Weights of a small transformer language model: RMSNorm after each block, 160M tokens.
Each number is 500 + 50 x the weight over its row's rms, rounded and kept within 0 to 999. Layers, rows and columns count from 0. Numbers have three digits each. The size before them is the row's rms in percent of the matrix's.

# layer 2 attention output (transposed), 256x256, rms 0.0454, rows 95-127, columns 64-127
090:538516584487591422442482536485430440411483544518472508478555407509539584494497489520460577510622573517528526493454461485458353443433470468501537504445522470439482519427477466488564448483534499
100:494457547559518414535441417591412505515417512488528574459425466562524522517529544511512561546421564490495539500518410457639548519517420497450458395528492490502520528533497493515575512446433490
098:526534468484433366521442569516394498480447440468514543418473541439485505438495478536507476451495404593469455480471569468447545418520574485475509521510483494560423538565485496557520518572563498
097:479371463540541489520420503433527496536501592574546505489484516469487537480493431455518530534435465485579592506554493422551552485488450480532518542510470518535499572511556460440569577426446509
102:442486515558463413568502454455484432483432483543400503493498512459459555501483466537429582383494533456447548522555481467489510483524557489621468623435473491551442542395493479516485507510472558
080:526471407556454407451564530592495507532458436464476458508474430530561479492543493520518543602475525417467540494437500550404407541511490547496492523541447497529397438478374478511552493379509500
090:493497486412468563578482500451488527439545449443504549503481564481472539507481554466484481477490434514577422510550554509555605482540565459470469530455573493520583478485523552514483461559464521
109:544545526508527390423523505589474546522469530486451568502449522586528526489518544484485492467574468479422447449408439574401421459453481514473435506448437381557473467433509464528466445641541454
094:547466484351536497449505468496528431429579540481492479469610498497449481510528535450540445570556506465555474474500559559504468525415462498496499544390460530551568465550453489440542493452521549
107:563482546473593545538514574481499452493548575561452482561524540543484547475505475467425477461570538570518526499530390542530439575494426524448615492423526469481570631523604484458518494541506447
090:451623517443471543569547453427593547431522489492460498559454503531498544487491500527461462430453451506533437515571490540528556474522540502511476550497541495491574469439552506467451475610462476
085:427523478501492554570494460431516523499479396540531574505465585562454563489458525549487531383404426548469441493552531459513569431535524479517465526487559526552536545464529511472506504575461505
109:574568555542501527570595523507476520534500520477456641475465533513508492459521514382425421480545524512456465484448418585469505607512486561446506541525515469489506571516581501480476482455493462
089:616492454480509414442521494618482454471538526463402438494534435468504453522498516471479485527577589446463522520403434534497435543478508512456487497495489517498425465511459521516474456455582540
090:457509543411559565519508511461559548488548538550524484543480547518525487480493534532496441484532492545558490491566524473495525506523546494484514414491520496483522476498519479421423465615510451
105:509441480516434558410466492504489562503518520493490405555521475434495456503474431495482543436332406510517502450535524436543540466463563578486450411602471498494419448555536581543437518507552491
107:513532564607428535455578591452488541494466443481539482493493448454509507476487509528410515505442508566520506471515487529491500526535490626470573432489486436494557548578565499565537501460496476
111:496503514566545490502498511435526448519446551513520545450488480490450489566505440454485457480516504508484683611545531426502494471525437488520569609562467585456431559436553438432590554389517550
106:556505506523576516491551530559433434499526438569453474433508480478386443480534466515480553555502558517459537503498429570500482571477467573522512528488525546540496522527483448467485511324461512
078:392554510521474520588479493390547566499476425491597547518437536500531545498508524542531503464449400507526498532577569461492624476530529468519472505527536504500559483502487536514471528583434492
102:532438482441527529388383439576460484464600506509519447454580487520473488553428541513519560528441487511546480465556516484627549500474476514459475416467519396475552426536499602554473470454531556
097:505539460462510494592613480457524523495584431481528469471403538572461470516463590461585487597540509432544440483420513607577458515520522487514462523486495537575579445482461486474423522413463483
096:527505402447505469382538543625520544483521605395440473515550411542570592528538571444490431536500480410541453507499511551397573513481579492499466489465452518530446433483501496466500463514569521
090:537459494398476519496517534566555520409483560448511385481489463490586490534485545457477533543497524561650431528553519470569515530502473467526515560457448556522523378544451491447509494512604481
097:552520505530459521490571429556460479486437492474418545452499463529482563512498559425453450487376497475444504519453459551475506507530478584507447513545455505595471524501507515592508436414496528
099:451439432423511436516471511454497503521611528517525482565490568512502481486459425458533534450465430545589495464610516499548519484448557464502513503477465473550479529499506450450525550562508504
088:387545545548443524494501460365532522522448491489548514526495489545546529518485505513526508443370438549592536506591569422518575463505588492512538476546523502463482494501520486522522552576455440
103:530560466390504496548619543517494491493535407414490516515510534464493506540456615500463493497502467505543408515508547573436491492512590465483488561393556503565551410475433504494527471502524486
087:338509527491495528507436534449533581469474487509540518542504536532536560488512470604506518435428460572554488493584548473508586470538542469513487430490498448485556517536506500485504516635479451
090:471481560477485598615467487472492527454567436513493540460480520437490514458453492509495526434496460502533466529574451492551534454572492486567537509434543491483618527497524517523428469537470527
089:533555410435555487416528517615528527588485469542469489499553637524457465476546497481469538460551496511494413485481479516449441488467493523495417493393524396472560463469401474431488490546498514
107:488587481424548502497507453512486459468536390490500511443479511556449539496523613512504563541504499532582459512509492496472499452459503483488465527467567586536583478518416447473547468546454484
084:592463450544518440461536543569481481536482539481464447485517416485502457537538477454459509556517590423443534524444434542499410551498465527512536499521447513517457501509494465514502508386510514
# layer 2 attention value, 256x256, rms 0.0534, rows 96-127, columns 64-127
094:524451462509474507481491495506465531455547542509507508552556556523472549452504527510455429623438574511472564517599507443419485546530511469497532511428397607559428573468431497538448491512468487
095:448475528414498499590404570541447508461458519526449450564508474443469526437465463524496516460476464516503468410560460472487525551463471511562524552489499487484515553502549558501513623490490461
092:387488471466543488461610385444473593453433390512513466493533566515548552483462494512419455545534504438518492601497494497481475577489514494586516473490520524522509492390488584518521487499554535
097:457593451428493527556548533480517478508424515525457438502542589508501421485495446497406381446615435423483464499461547454513450396480484469373523552443514486493486486542540517519435489459530512
092:525490433491515533517512619434519528558576522561437498470532480481421469491440405476485652490542442462508505504554495431594508477469491522566487534503469484511476548520465488514518496534530466
097:487514490514492446474506425513563512489529497514492428566408481470510424493436472469479520479371497547491561498508480613479499525465458468550471497555511430472526488492501530499432542513534462
105:419465518504595433610468591459537434505469553448507504490488465503511497458446518533478460470410464497495456522497549444610554486513456436438535497524484525517498490505520499541521540479425353
096:498505492532460526491475511541519513493455564457483476514426433524456448513491473362483478560460472506513481479435484529402505509467559550545456527414595422466495477520498520520617439530535512
099:518458535555531503421480382489569409541520527543530462537485484608524462369507479582583453513419526504492460537422586466462435493608499411620538464509527496516517526535496482475502559408438561
106:464563482518535468499477416471560510465457555431508473468429487580541428515518481501527490478490509536471473529361487616505543491478418519420430473609431508487566523507522464478559494437442540
118:501474531415571516548524447506563485490411569436428397513503459447517508520521440445489480406439525545509537480477420437480542509459449544435506540605546500500600460455497484447488457436485475
104:475489524453488524491519462522401489484505599513500379503395570486526340445521542602607508494475455516515439546540552435499409507539454501592519538530528582422472590490475508513539492449412534
114:489534430548457532490417536488472389478513535522567489467533532505483450545502491509546483453545411497518469536591513413572517422576549478394437497451559472442456519567559580542424531549587447
096:565456573565449436543510555479434473484492511489569506437517593544492501497461572427536458459407553464534537422448482560479470530534474471473550403495457535443514502563501419462469523508489495
099:451649575506533493485479514476493409525396403555505575473523495409505510527563487446549481499510499493579543508466416530499548561478471519446409507548470475540501553428486484462491589558557475
097:531470505508460462406509466531534517540521468508531500483499444506470420469534475550518533610445451487516445449487557482503484545497485484625459473515434531482490607546500480508516506428457620
108:503596463492482515435520458610426530497562575479509494497544525510578408518500579530543480408593487460516418644577500526541425452474577517531533481431544416486477482440505528557503460440458472
110:453442499534490565511585521508410503535519532580471528559504570510466428516461574527469536474480417488452547543471503394431508451552573448508571513516455508482469501547482548528510403521490515
086:552474501459474455543496462560510548489517461432455435449505462528507486528496455493465538486525590512485534467468439556495473515434455552533544515585465519532624490461399493481517482504548511
094:455472541530524430496501436499535486437487392495507594568519465434504596584546511500515476453550545442523551447460449438487580589498477506433442544465433410481463521517515484421491560621604455
093:519398529500501483438547528463508471599500428468459487498458508481512460457420510491480614441437489465431574439397446407469550458482536524534582528545522487436493443520536506445451443519417528
096:496557534515403488474518472395525425519474571540532547451441468486501471535571446436483526534556426444592481529513519559597436572495413496472495468547480468466468513487543467482562513594468438
089:508585474568478480469477549516460508517514482439465589531515490442478453405512372451536503498519505483452524419455535539470512587480433560489461454545494491542547516488529528509548601534547423
099:523579494496552502507506449476499374433479564465521448566493447404524369524595495585530435510569467495483414580535514386565519507478530520457445563432501547425492514451511527487548467520430460
103:418476538484579509520521500485440493578410428495516500462475514437486590507474482514416508445467551447527469486433406553442426516466534441488569536601448514510546483469532562442468558539493423
101:531526499442493483476436423572492424533518446601461562471552517433480571430601522493476534541552620559553492477442453580406516535414448551516461462536436505529555558467483445459474502441440566
102:578441507500538475495483482556527442579566542511433473489478485501446461458475475465482644498411506551481498457523493498562494433477493485542527473524559464407653480566556497474500544575459456
109:558492555500481442558456511523530563502458501488483591443553455492463600464510452463444458533443604566534494396396492567459428584444439499499537433522485528614557507516424455443492534521528494
093:526530542448491519366542481533451511469413501451480484555446478472513489498487360507421474519424539482490619389443537492510502479467483441500537556518556492494468448526532498435494490438508527
086:500454639535493449683393509543569519455448525482480590473497492553490469460471556471506545468431488565490543499469516463523457469511491459421511518517465391525554478575536537437555531507499463
106:534467444562484506545456464536541498517514514496494508497542439535461603464445486480416528473399526534519611404484450498480589413454501604409444494561460417466603505491502484471455475534437495
109:466434436503491548524501541468480506540529495544579527519520557500487468436515583560515577526558454458385386526514618426508506463560547500595466511460525495469425532571496560562560430487492565
# layer 2 attention query, 256x256, rms 0.0625, rows 128-202, columns 64-127
094:463448483504393556453513554461518468538508434459528462410461536410567511509485461532505483484548429506574479500571547566528504470555474457477565515470529512494394428554556499485471416500536499
095:455511533499537467461469552441511478574447424483476579570494496499543524606521508431443458482512603515575487500467496585447525541502452467472511452457532607412607442558440523470492539529543627
125:566463514446509443515491429416580473447501513484514503502439549430484485459536469450518520547409518628445513484543540508483492542491393479492531482482497532561605542507416512440533525439472502
108:541565449483509543486541497573626519485479472468540563436470483485406461424554499611501561586507391422442545504559533505541542456559498589461474538558531420492479540586481506541495479492393424
110:463446471442512502510383534451490473480532471452485444474464413464599475451513438500541493512476415546481508520665539530573459471399443467517546564460517525517542468556545417529444454421480471
093:454554543471518475442502623447540532443458421404522467423569496451570597550453409488454486480468572499531526549468507525465507537581484550523545480526574428490486401557570555453406478498466492
092:496524542489522539451423588432505495507479442466485445584533523466522502551491469502545505486537471524514477473531529531563476504513581560453458493522468475496492367540658458491443547546547496
102:350486589453561442585485463508417537588454521530435506539462509453485538553460415505429455562478470414527549506549414472494456520397594553459501493455446506459508530390554483570382536533485500
087:575457516446543500504502567513561490533508526464460500527463440465420482569525441520485529454497505532464647663512497486553493530466467511475554458622505447455576491538437494438486552481407423
092:447557466446513558589416538514537551524590516546483547556542502503407490511520553493594440599500418467523584458545489494660532515482536505501436502452501450556468503472536507473495495517474430
097:526515446584457542468525528578536612356469497490502519498540504528501497506489543466572600502547467623453484401374472474535511501513503582479531492478512524454533472474490545457576535512453521
094:583524393473449489460548492524616486397448530486541462531474506519451564428526424475492537467558448520472558484486553490544502484514476470520440508565471445616528547536482536493598485517408461
116:501469524430531451512352533397449490564576512481402504575441428557497533553457487543527469497441509571507593538579545503540507628537426463485547498531556493577534433506397515471432515483523405
087:456571441593438480508463425469552550487508500604481513444520541555397548492467524536477434523607565501450493506513535541565501497572487477480457516507409492654431537453587510435547475542498460
097:373485418435558412530445508440471529541540438482418447512522456515506561581401498516452460494513585400495526584533529506470512510489498440439473531555458447532476490433516433470433490547513514
129:487514488536520543470556626528430474529622412542566568421450494497447511468462475557547488489565410469558418463600543542577516449537562512592468516431531525436497511538539497541415402494488540
097:498488518470558562499584494532512551475513490502560528486498489520491574467542538440387600589466499525471397472527488522411573491471479567510506538441534482546468507443482425573501521419540551
090:404437511455576507482404509523491508516494483502466465476478527501457464484517502542597380571491504427552464511544501466599494498467503479541494571534498467572411460463530532448459510522559468
090:554531495565439568508490520532442529495467527494574549503498467544518496461427572557571474478529480513458534473428513411474515486554621474512571515527525541397431438527534524583514552501467459
091:512454435567479512515470535472529627464424563463535437595571513543454554483583471423517577520474556519468463440405467550364483482484530563442487471510523469482408547424440591518577555500543521
087:495519501517446390468492438526473483459468619539548488495464500504457488491549502453463469522485503521527551555443562463531468503490474499356403451518410484548597565535467493536580496503500438
093:495483487419548501426468481501445463507454476443527476444590458458535527494433493480430504572484591494572440500521464488481504449435477429585446567460505503522474460414535459581400529474558571
103:554545463507517397496514499403445508549427523518433515513570537451526464551551435421438565473486559531516499469361477511370467486447555506393488409489564518521561505502438514520513529473486525
096:523525485538429420533602596414416511540501479513454488457527563474467450537549541517494519474504534519563515440417555457455501525544582557431492431520498523476503500489452519449576634525418474
108:517465576454530473474408481495544456483474524465526475523474522465526605514521421465325444448432611482464559479471484560420573516532487478560556457548594442583546412523520514429428529463493462
090:473463474462489507477423496487567495560505468470505435451558502486536479550495592476525410546519459491555483531541469522483477582389461466523541543437475550604444503439540434557461485479540475
101:499419443434600503507571560457481520555517464496539532479539545531529599580422571393481527612535590494489553537481549515433507446427411498521442533437540464499478511424552400534526538451536538
093:467453488478483547498521486575490613535528455459439505540536549489536497413527555476465536569482589508472506496527451528485518503393483448479435573512386490575505490381540489527512489432579556
104:518513561552486427435494485497522443474506543512594472531415583477478498496591427518433488439481505498465507398445475484513535563637539535568579442476540481472461505537502528512512502487462471
094:553584508669435437534569498478512533539507480551554543484495456481505475497531514475571588516471450500467414432453572545507447581458487540454517467395427552548533560526470403599509514498455613
099:449430570459454498491454459522500551440505567460413489583496459394518512544497515503443415455496553525480639534564502493441553538451487479459497456602470398584542385470452550437500492492507421
084:602487409587443481592512457485536572557413535519561566457526497511448439466473555469477555431442470559468478510398591536531488410496546489432423460480435457471486562558479531499510559414414500
114:564538415487404608463452613485460508513571553457484496500542559559464554464453507491570453530541459483538488431514517481528476415530475499555498567501547587391399579492536550542411521505473501
090:496584466435513533453521494405474519499466529485537471360547550547497508521433462533474580449474500514544491556489529556556440436489508470408541489501479471532527493492524498510501497448470482
088:531453472495477470491496518523555524484495504415513421429574542428494555506454416471411498574498591494511534486487532560430538514505479551530493508498550538539555533502491403518398509539380472
096:533482463416542542508390477514551618530494482494435423504496584474568581490364508549449429562428531505485537525531513565436525560537484506560462525492518455501469513433520414455438475456520492
095:360506522416543450532501508544525566596524416557483568557510559445541575469573462470507500500514500448533453548604450490445539552447477484561507540408456387544524462458478485487589520487556554
088:473555484462395474435535464557519483454524555509529487397510429479577454409472388564495504473564515408583487476506457583532585488560595450549511483415552476448421503549606585495484473511527496
097:552458447539553457543488454523649483482482551463535556484496447492504587527462581443497523512441603574468507511499437605534493518534572468459462496457438388534577626548436423504453505504511415
092:495512545503606413465491471488513456590491533506494484458527479529568486539537480457432547511530569555520516562500538569452549566469448574516532501422541478555587540473448451539413506483480515
097:490496509454489380519491428440476564522520509442444519454397566497532453550577477462476525502544548524533556532479510426478441503463449515488519450521489445465588496538445495408472582513526463
080:511428570478462420458584490455497433519516470484467505538466443440488505546506455455457572549555525526597501496437439438473530500493429428566560440481503618506488477618425405490485516542537471
102:543461517537600596528521468507539536502476434487528476459463473534480424473441485554573431348407446433447532536457507541526490494580570538452504447541523463485534472554572600447577465521406468
088:452487513511561502545441472500470609448509420459494452486470581509547515503534512456441527561443476574469436460589538450523470566525440542554487490556494458499565505359459468464483417419513563
094:534632504542429543477510567624482422538515565507534525486570511503484455481536457587516503399598490513531495464543535496560561355517564509452544495446478536430424489611565556532505464481434505
091:588539555495554510490560432506553460403488506515472584431466541485482468490508523516565504408587447531466541504451455437477561429493575426507476458517558459469527471561486540515646473512433455
085:459491471560396419463534538491457465448507421539479537540414435496420445543527453459503457443444506485538465560521500485477468495494437508462552450461547580579524443573461513484469426464532605
096:456494497451415551474491491475441476506526519469488491431555543522534514511423520510494510494397494487565498534588505517550489498570517402531523502480534535414486430511574466472459465468494481
108:498550490507464435531536496475541510453502466533489495398425583518516533609578488433476472530492525567463535469430446436482462524465460481526590394480534476530561570460364489422631546453503524
116:490487455528461535463555543522478435565590456518573508527553527495478467462406557552544541491540492497485387489565548488542408434583580491497503566431438487398419536501597467595426424498475579
101:527507582524536479494533448511561446402522481501464515394416498527512504581522509497447479488439496548412553486492485519533534557508428534587524469509545525481524545481429538418565499482450434
115:475482459416445555420484545503443499531482515502541515548597444508500512486512466541559492492571446390568440482563525480521477470556560442506522608551529510430397445473634501604484489525558531
114:488514548426557494474443399548596580489449548421442443474495574545585563466491441477438462577405553528487565539479452540405526569439467494499460486465512440578550501421467495479528497427469432
095:535589559495579513502508384553449528389418607407474436407472527582471508540503436570361431448505524530537490556467486524463501441468493515589465521563490555515531453528515478552649529486495539
088:519404499482559510508434459534509543505439573471499447568620509472577540427429487547445498521490527478521466547544481501374433497529585472467410477489493407549468447434560522614416505461487470
095:497441459511456498469473511565504454502503509576518509559604470504574559584418583535461503530502508483517480516530447459474470500541599457536499545457472450488466456453545557635397487434478532
108:529544453523487518440516517490445452526514557486518505507548474497473518511466491515484489507589453453545452547509556479562508401515567500478461575528549543492503495482612495627483520513504529
097:514458486539479472539556521514472480447427536486490524431514479533467484467559478466474551525434499516464513520501491461512400438487524502405573484569450597481499486523455430573523479551416479
096:470475425490412515464479593498469467602482546576566488560663505533518491439464507462561513562565528420564419475501584518507513466503514449431496584463469440412431488479577472556364532543513524
107:523498506530509441524466511495566593548517523506454533443536550506496523536538537409533522609377559531471507516452544577438502600458425499514469484428497506579552521464430501513455597526506543
100:475520447544465426510538483440566492574522481581512525483487555457499526446558521421522569561536503514394400529558512451519610426443484493533478474375459423474543536503551394461508503486415509
098:436625569420502492453436476577505562453557567496429534511421537441575430500464461519480494526573490514569561491525533528503580535446514558566457490507496477419476517521563549461490472479568452
087:538527461533523519407580554380483498526528532512477415360419534521484452512466393463480475525601513475516509511433584479537475457527503551535475470538616486467466485501574542430552573524454510
115:535406435537436529476515550442461419609504519486547500496580508509483426470438532465572496528505470481550493503455545506483454452507496487379457509499540526459430476543561549545415542557514528
094:427444544489534500446466562473438446530451421416527544479522490428488537565445581452495474422380580451518513504509537480469561498583452419392459485483557506468506433571576491492491551523567467
101:554520478525481507522512477553589555456560515563516514562505543593436449461512505514535490535532457487473526473380455524598480541474573499597448490557453443539492593471485559499563559593474512
108:537544465510514430488418455495565499494471496493527586504480487569474531568543488458445490583446524560401602480531503510521587548576465502419520476553469461521534567530492465526552508491448429
095:460488524502579503564415520429481472470443449426451503495511559434586464622442417511483479430468517554513520524611498499479454466464503438454541499446500497431554392535545461407382492476530531
131:523505487445503469471461448489574468427488560492479537491446526515542592480517432495578489445437549624462546473503450517420501570518410488516545496521528523532624519427398489452556570428491421
090:460521505416396481356521450471388501526550477537476442448491584467559613525535489394443477479537500421583442604459471486529497477523512464517460450455484474378443515443582491558486483582482613
103:455401470399510422468460650454530569504547470496546548516517535512561580556516536495507480514571472501493470522554548470472513511526486537559531513512565535551495481507489517418506537477564485
129:579471595529552400522483455472518464536490551483439522529467513454549439560538493445451554536405586530483552611501529563487475532396447476474509441520467498589612546523398436453429590527540427
103:463460553488486535411533568466462504537505448455496500457566550478601571543422459468457540437493538458468415446499486527426469526536501512487569408487580528461551393558569428458454512522511541
091:440460557434562415578447577399503543559562441483471483496452442464558545564512518465493509512501478479499532499500622564532462559518450450476481537598558463551504522524526549491388504433560419
095:386469557511452508478451518542439572535407551459435535557609499490538484445471453536523483453461500417497430432520467492431552523419564486534551528485489517507427474455594487550479533502624482
# layer 2 attention key, 256x256, rms 0.0598, rows 128-201, columns 64-127
081:498452481517564507496450534489537568508613495467548515507541534515554538513467508514485449594504534576549557450563490571476467530547526548520508432462535616458517562509426605461516507533487495
091:488642507503431512420575463472484471511457493496454505465485556542502465457566464509501436474436436449528494533423510390486548531408511496439437542525448441548509517462540469539525476473555485
082:519492485392560512504482508503497541579561382479497530487538523423468521546519551528414482578490474580565578456505529464493541456456486531521518537496547533503458494460490458407500478430434566
084:536413492488555460543431534499522548503510516576511439484466509492477475506464496431445583505470515524520415534487488542476399530521512561536527472539481492501459502558451601501513478526476578
086:498475535423559477456505572419528517543634473482503594490635598436502493489477444546424429596525436521643554463536556498470473378440542515516578488456536535530469489526470509490447491470460532
089:534537553560436572518566505596441476539396574445445480526542524461520460522541496562555369447468392424445407459482504439459483569631561450463500561467424447468515511471557534491472544569561470
077:555514504416457457457547450498557484522520533414476445501515393529507593510505506513554513516449422437433587494591513498556514537548485430549517501490426482473507528555393606493481541519528497
087:480545581497537510430522544491416428506505496464451537447618571456492540495534517584462503560536549510609529502575536456540533490449490516526451521429610537517566498590490517584416494435490416
084:533441447514460460494490538488516608427490565581516521483460439481422434484545575510529509485470550471480421513475434502503454467637545508538468503550526512529497449527550580483477508657563534
082:499476559545475491505530608470531449526574541498484427540453415500428506545618487506411513510466543448500571486524462584474559499522548485648482524464430569428556485631471486494512534595443516
084:467330538493580531602516519511413533517567414548430429477492506429455510522476472525406532603480526516536467470474523507482448505494509524529563535584448533518446505581473457548414436566468534
089:461435469535470502511525533495485496487518527589479469512429356440434495512528498519555516378446487494407548487385455617491585583553477475504492530519514523462559478500503497484485511550477476
086:567467541443354449491518399529550499391472519463494519541512561540468442538510451524581501481441429433506481525516530530517466440495440418477537615500432457514498487506513473499541553505514523
092:522462535484448480493504538477611537543496573490473512551490360424458457506505515503580534428545393461432529478491509503494533574609466412602434556474531525526524430575452514504467571561495567
081:531544531508446511375482381511525486386497600480547543447518460557466522444499503592639478460490456571492508526550478537587431490505530484411471581481518466520526465508548574592510522511550502
086:523511502504508636498621447528463502574443519558487533424632454400427485517518580493438442407671571497525455464432469450431508440489572527500468579497496464464415484510617534575545408451482460
079:469513536494549532505387421477553486526564446392505440522532583488618536445425469503509460566534479553607445420496484548433561475425438485480512415478461520672594497490453448485526499436497510
082:470463453435441572421511500545526549507494480528506568466478421462495443495467448478564549392525502454562467528508498580490492453536556486490560599513481484482483505515575574506523520589507550
082:506492432419383512479592472494459439590490541478366529455444456433460534528612554532485496536437503516594467484632567448481484442537542486644524507447498572380448474504422575491511481527525508
086:514517486531505444440444482427556505463530475499497524520429493537471585536594446509571583493408418521492512511535508515459539533505409543486501418435459523545591472584443486477533586538530607
102:522494462527545518565391520541597580472487511486479529539460539582427533440507517517506478483368488396462502605561545479541399558560510450512461514600413449495559521512433470471470578527555534
098:450456617449465484413564441532399365570488455466459476382583456410626483528535439466485469471556499531609495508435442470500576470430554592478500616464517513476439485406571532474536445486515453
085:530450616540515431493485478416504586466594405556516452541460471599459482484463421472483524588464513402484529516510514500514573481572394419481530506556513497566602496540492409494519511465439551
088:543573451505515512561500501487520626504542580526503497525582449564385551477482598481532494469574487417452491454534516437501466527547487410498404477495469464545503544500504556485449465404510525
093:416537534445467495517563485506571482554537438434426514515530500476592493578433478478479428627490482569473564463483525563591567545421372475372502500497541463575518482484525455447523548415491491
085:566527489528485466468503447444460418428441503482493500502435511551520476485514507517541601506477512506501509528481474427434376531511470530462514525471440464423527496524406486596516534527498502
089:468550548452498537450454497432385366422509425482529508461498537560524473470530422508473515541505503465630523481478442512485592452467547535508551610467481526441471468467467499528509545525565533
079:547502511564491496462550495536492540479467489585585530461401465499506438492502409546476600507592526468500467489522375491491417434539525534556542607474514560421471556469516485517513543590478525
092:459440469414512539529430521500591605522598535546483602545498512516473538557365495477457361442550471532406565488481517549535444579478459525435459443487535479562506451472524504355526515509480466
093:521505497492478567409508530439545487479490542555490514446509436402507546452505440436477451444555536478510465516519480485461582424511521469641484539410463526510447500599544530499547497511419422
083:515421525586496511547523505506561498559558481407505506527409598490516471499511426488401577593447502558437512516484534531538498505488415438529542448540523469492557446556441467469508526471468462
097:520396514497445498522530475499463533421586470485431404456494436363488513511480447540469467520623478449530427472578508430448410518559555508538511532477522560395498549494402519465413500494541518
088:560459440502481495447534377540467493450455484523488478468568479518527545530430512552500574540516557535605535507526500416446515433471560487387434546359413483553532432580592472506554486489540497
081:486476451552531508629505504484508519535527486555456493489614435558365451489549516521491559525490556451517481467518573397511465469496613450579444568419486499439460490483542522538475441514530548
084:515528477479442483483562527505474452483501554404501552456573515471584498534494417473449462523592477547521462513469464478431459527517511555544610510474659529421375532566446518513524480452494449
096:490474520518547507511496434415511561536465493525496440646478523569529457552485392562531568531437567490484512513477471509493400509539444485366482537503412463488552587424495553471578500537500557
088:512536449534594552409592521499572529624506513468494509503467572518470523484501496497520564450537469461466580481414457523470446529571539507470523598476582486522462555502497485522506564593462418
085:509605499536458499526525445525545590497439488560485497540515470484480545535512624547508454507413446480531481528513549528572493486467491422536431505552464451600470501468546457549499556518525517
075:513448515497535475436429495488547503495542483504521482461407531558533417534444485467522469532515464407518510573533460524464437578469518468525546515583559458499500572451514503462503661536440440
100:484462530423573461495511529459489522526552509418494489463451534485596529586496431460442457477480515454539475497550447569437557530483441515494586496511592589534559562436461397501449586535465461
090:479513505434523464542486580596560598454621487475465457484466526400477527538492454446402431410518485505462535523465483525452483588489432570603606482578571509512506479484451465462439496531487453
109:447524537469542425476416499538510524513495481478544548503408470486547528559559521469556477534482593533544581566498500492513577472396451481450503431530537471602551470490459451536560472472546509
095:532535475522513472496613527402552484524503491494503467549560450512414508499495493573522477502518433543433487494439519593550503559516475445540422420546438419438429473581501554421479519459518461
095:592439468455581558459500556536517509537580547469465514544544587509453587531516497494434480462573560515504560496360459472467440574587485547540591540440596536511485519495476563438448582580440483
095:531485416578465530531535485439509522479452516530377466478538460451474486491473546543485513459491476495496496418514512554496440479508563402592505446473511560413452524521505519459445483509589502
096:487465426583533515559495539507489503435549476579513457515547443504429581495507571534535354433486491517459519495469520521512496563516510473512463471530428569421477481571555529435430566482480538
111:497465544484511428436524506485485457579509481487534521465479459447561483563503521455552519553517462528510553500497519504528595475416418466523508450465537531588470529492500391573561545489476478
098:517484588500487485424468438542471434553368483438527567464573511465524419511508541503536515570431531515596516495548501499550482405497620445457459507510533512521477509477496582513546417451523507
091:456495525530509482495495607528538534555555484515519525488429503505454570597490509455544486441505473501480558480434445586470602569483410522579557442519546552522479528523496420438491555546403451
088:484469538420501520467466455449487462530384508447474509476445505492537434477496520493575576544450581517603580510585525460476531391480559519445456552399460489461505512477532503602597403521550552
092:512533533590471527521473499491524601534572481574560490569578512531486506535486570513470412605536424490472579535449564517515520573466515473541488412524510546462506477526500479403530579554523524
097:502483466439501476481493506505403434514372512504489448463586454478525456427595483466510589532474504447582439487569526418513509397485583450449436538470458509572495519435539536648525452476567543
092:487461517500583579504456501544498565481505529495463523513487544525484485517437407505413475459496486426445508510425500519445424611491529564480574558536566492464495477431474562428480563524516528
101:512453539494560482577574545545382472526572513412479500498651520446559557456504480501424360425588457440454480456528494448496499534533518509474565547485430493444460502482541493486443434457531478
102:500547491449534493487418418534505537505390527441464473524543550459532448482471452557507535490445496474521470472477489440486467507508518589349483605528493461466515513457496571515479504474562509
106:515530500489480502390439400485472494500430450491437471445518476525568465463509469511515532575440574506610503500578499454495555385446596580405446553411477482551536534436510549585507472428520471
100:498519557476502533450458449479385410537431499429495470417529471410585433440498416569518445491497493510650468426604532498545539451443610553441506494451472570525409498419567521551517402372497509
095:491533537446538440502552542467435479496467465592546550503496457453534472510544510447477497505498558469530540513546571488438604471500475497551502456444456501526482494528576522527527502457528460
098:481512518441430485437440412460480400513428551474471509453517554445499377487535451449570592510470506522581481509559476476483525449416569483448496565474443449547527513457518473569528467515498475
104:510499563458533517501500532501562472524551513478507518531439601464462459499507466387518572418450570508479479566477422513407499557465449498533562488565552447439576506535454482406542569592441480
097:504495467519522450578433530422556465473463492543496507552367453506405526504503522511647539427439506549512520544512480595490478456516548480512488487520509517519474536452522481502534602602488526
100:501465472472489500583465479636609520456586528487445464526500487522528542542457522504444469504591439469485468549508467413510376519485517460543533560512601592424573454517440522393476524512501521
092:498495533535502445599414573448450566406507497489468518408552361429478506479503524530531428551502470482430507470575515580484509477466518512467517473565453596416526501490560435452464551524529539
103:484486566448475468546495416430395456509429490433523497470467526402561450445521427481493563534493454528592496454580509558460569461475484482508462426534398459569491464526545434585468462499520468
092:463489581516441421446515578504567505512533507512479573572543428581457579437554552528537439515469467404444549503608550490584501521467488461508451530460492474526509473529526499458405501501521497
076:502473403545463486562531438485540578516451459507522468487519428493546475555396595570468640478645436497504448534472507457500584489542476487478529472577505476436517491413475469637535459518474534
072:561488502473512487571489476472496579529480463449540387461445490582505418584485516500509584572485419439489548544450453448514354488404473599456522547518441490429522456479412404483559587542539524
080:466490580502359413408583486539474461656488545450528536428502552468542592501496441490473485474553538415553535541547489435454505490549466427495510492458559454504501467567473508503567532434471427
081:560515558401374498514487458446526524515497528495556474512505485550512455508622473522497546578460469439483552490491512425501502506467511542465572531480515518396544534403528468487545581489551586
086:468617538501515526532486553458520391444465573456459512546518461497484508514476481598514536547482397472484635535445560506552595547462463448433445588465456536542554450440387504531479594437503433
090:566534522483486551496486421472454413464493517485512503496454472554510533486425478490509526489474472470511527522510410457565479451519505512463479502443442497530528476378536433430526513565567472
079:402541610396460511532459506517447467524532433455561580550559544478552513519551533499497495523542416452564541550527495463495564542448458579504515538514581430474533476423581417495510501432479498
091:475555587464529495588500505465467401427519512447450486484516546477512484543498463535508484557486437569462545546450552480622578493467494485391490514498501460550521471425545358438414548477540440
092:510557520516362591399520520605505464429462566488531509528464513544473437466524497479545526486458465426474464517530465521553459464521553432499441530560441420471538502534533458444532497575549543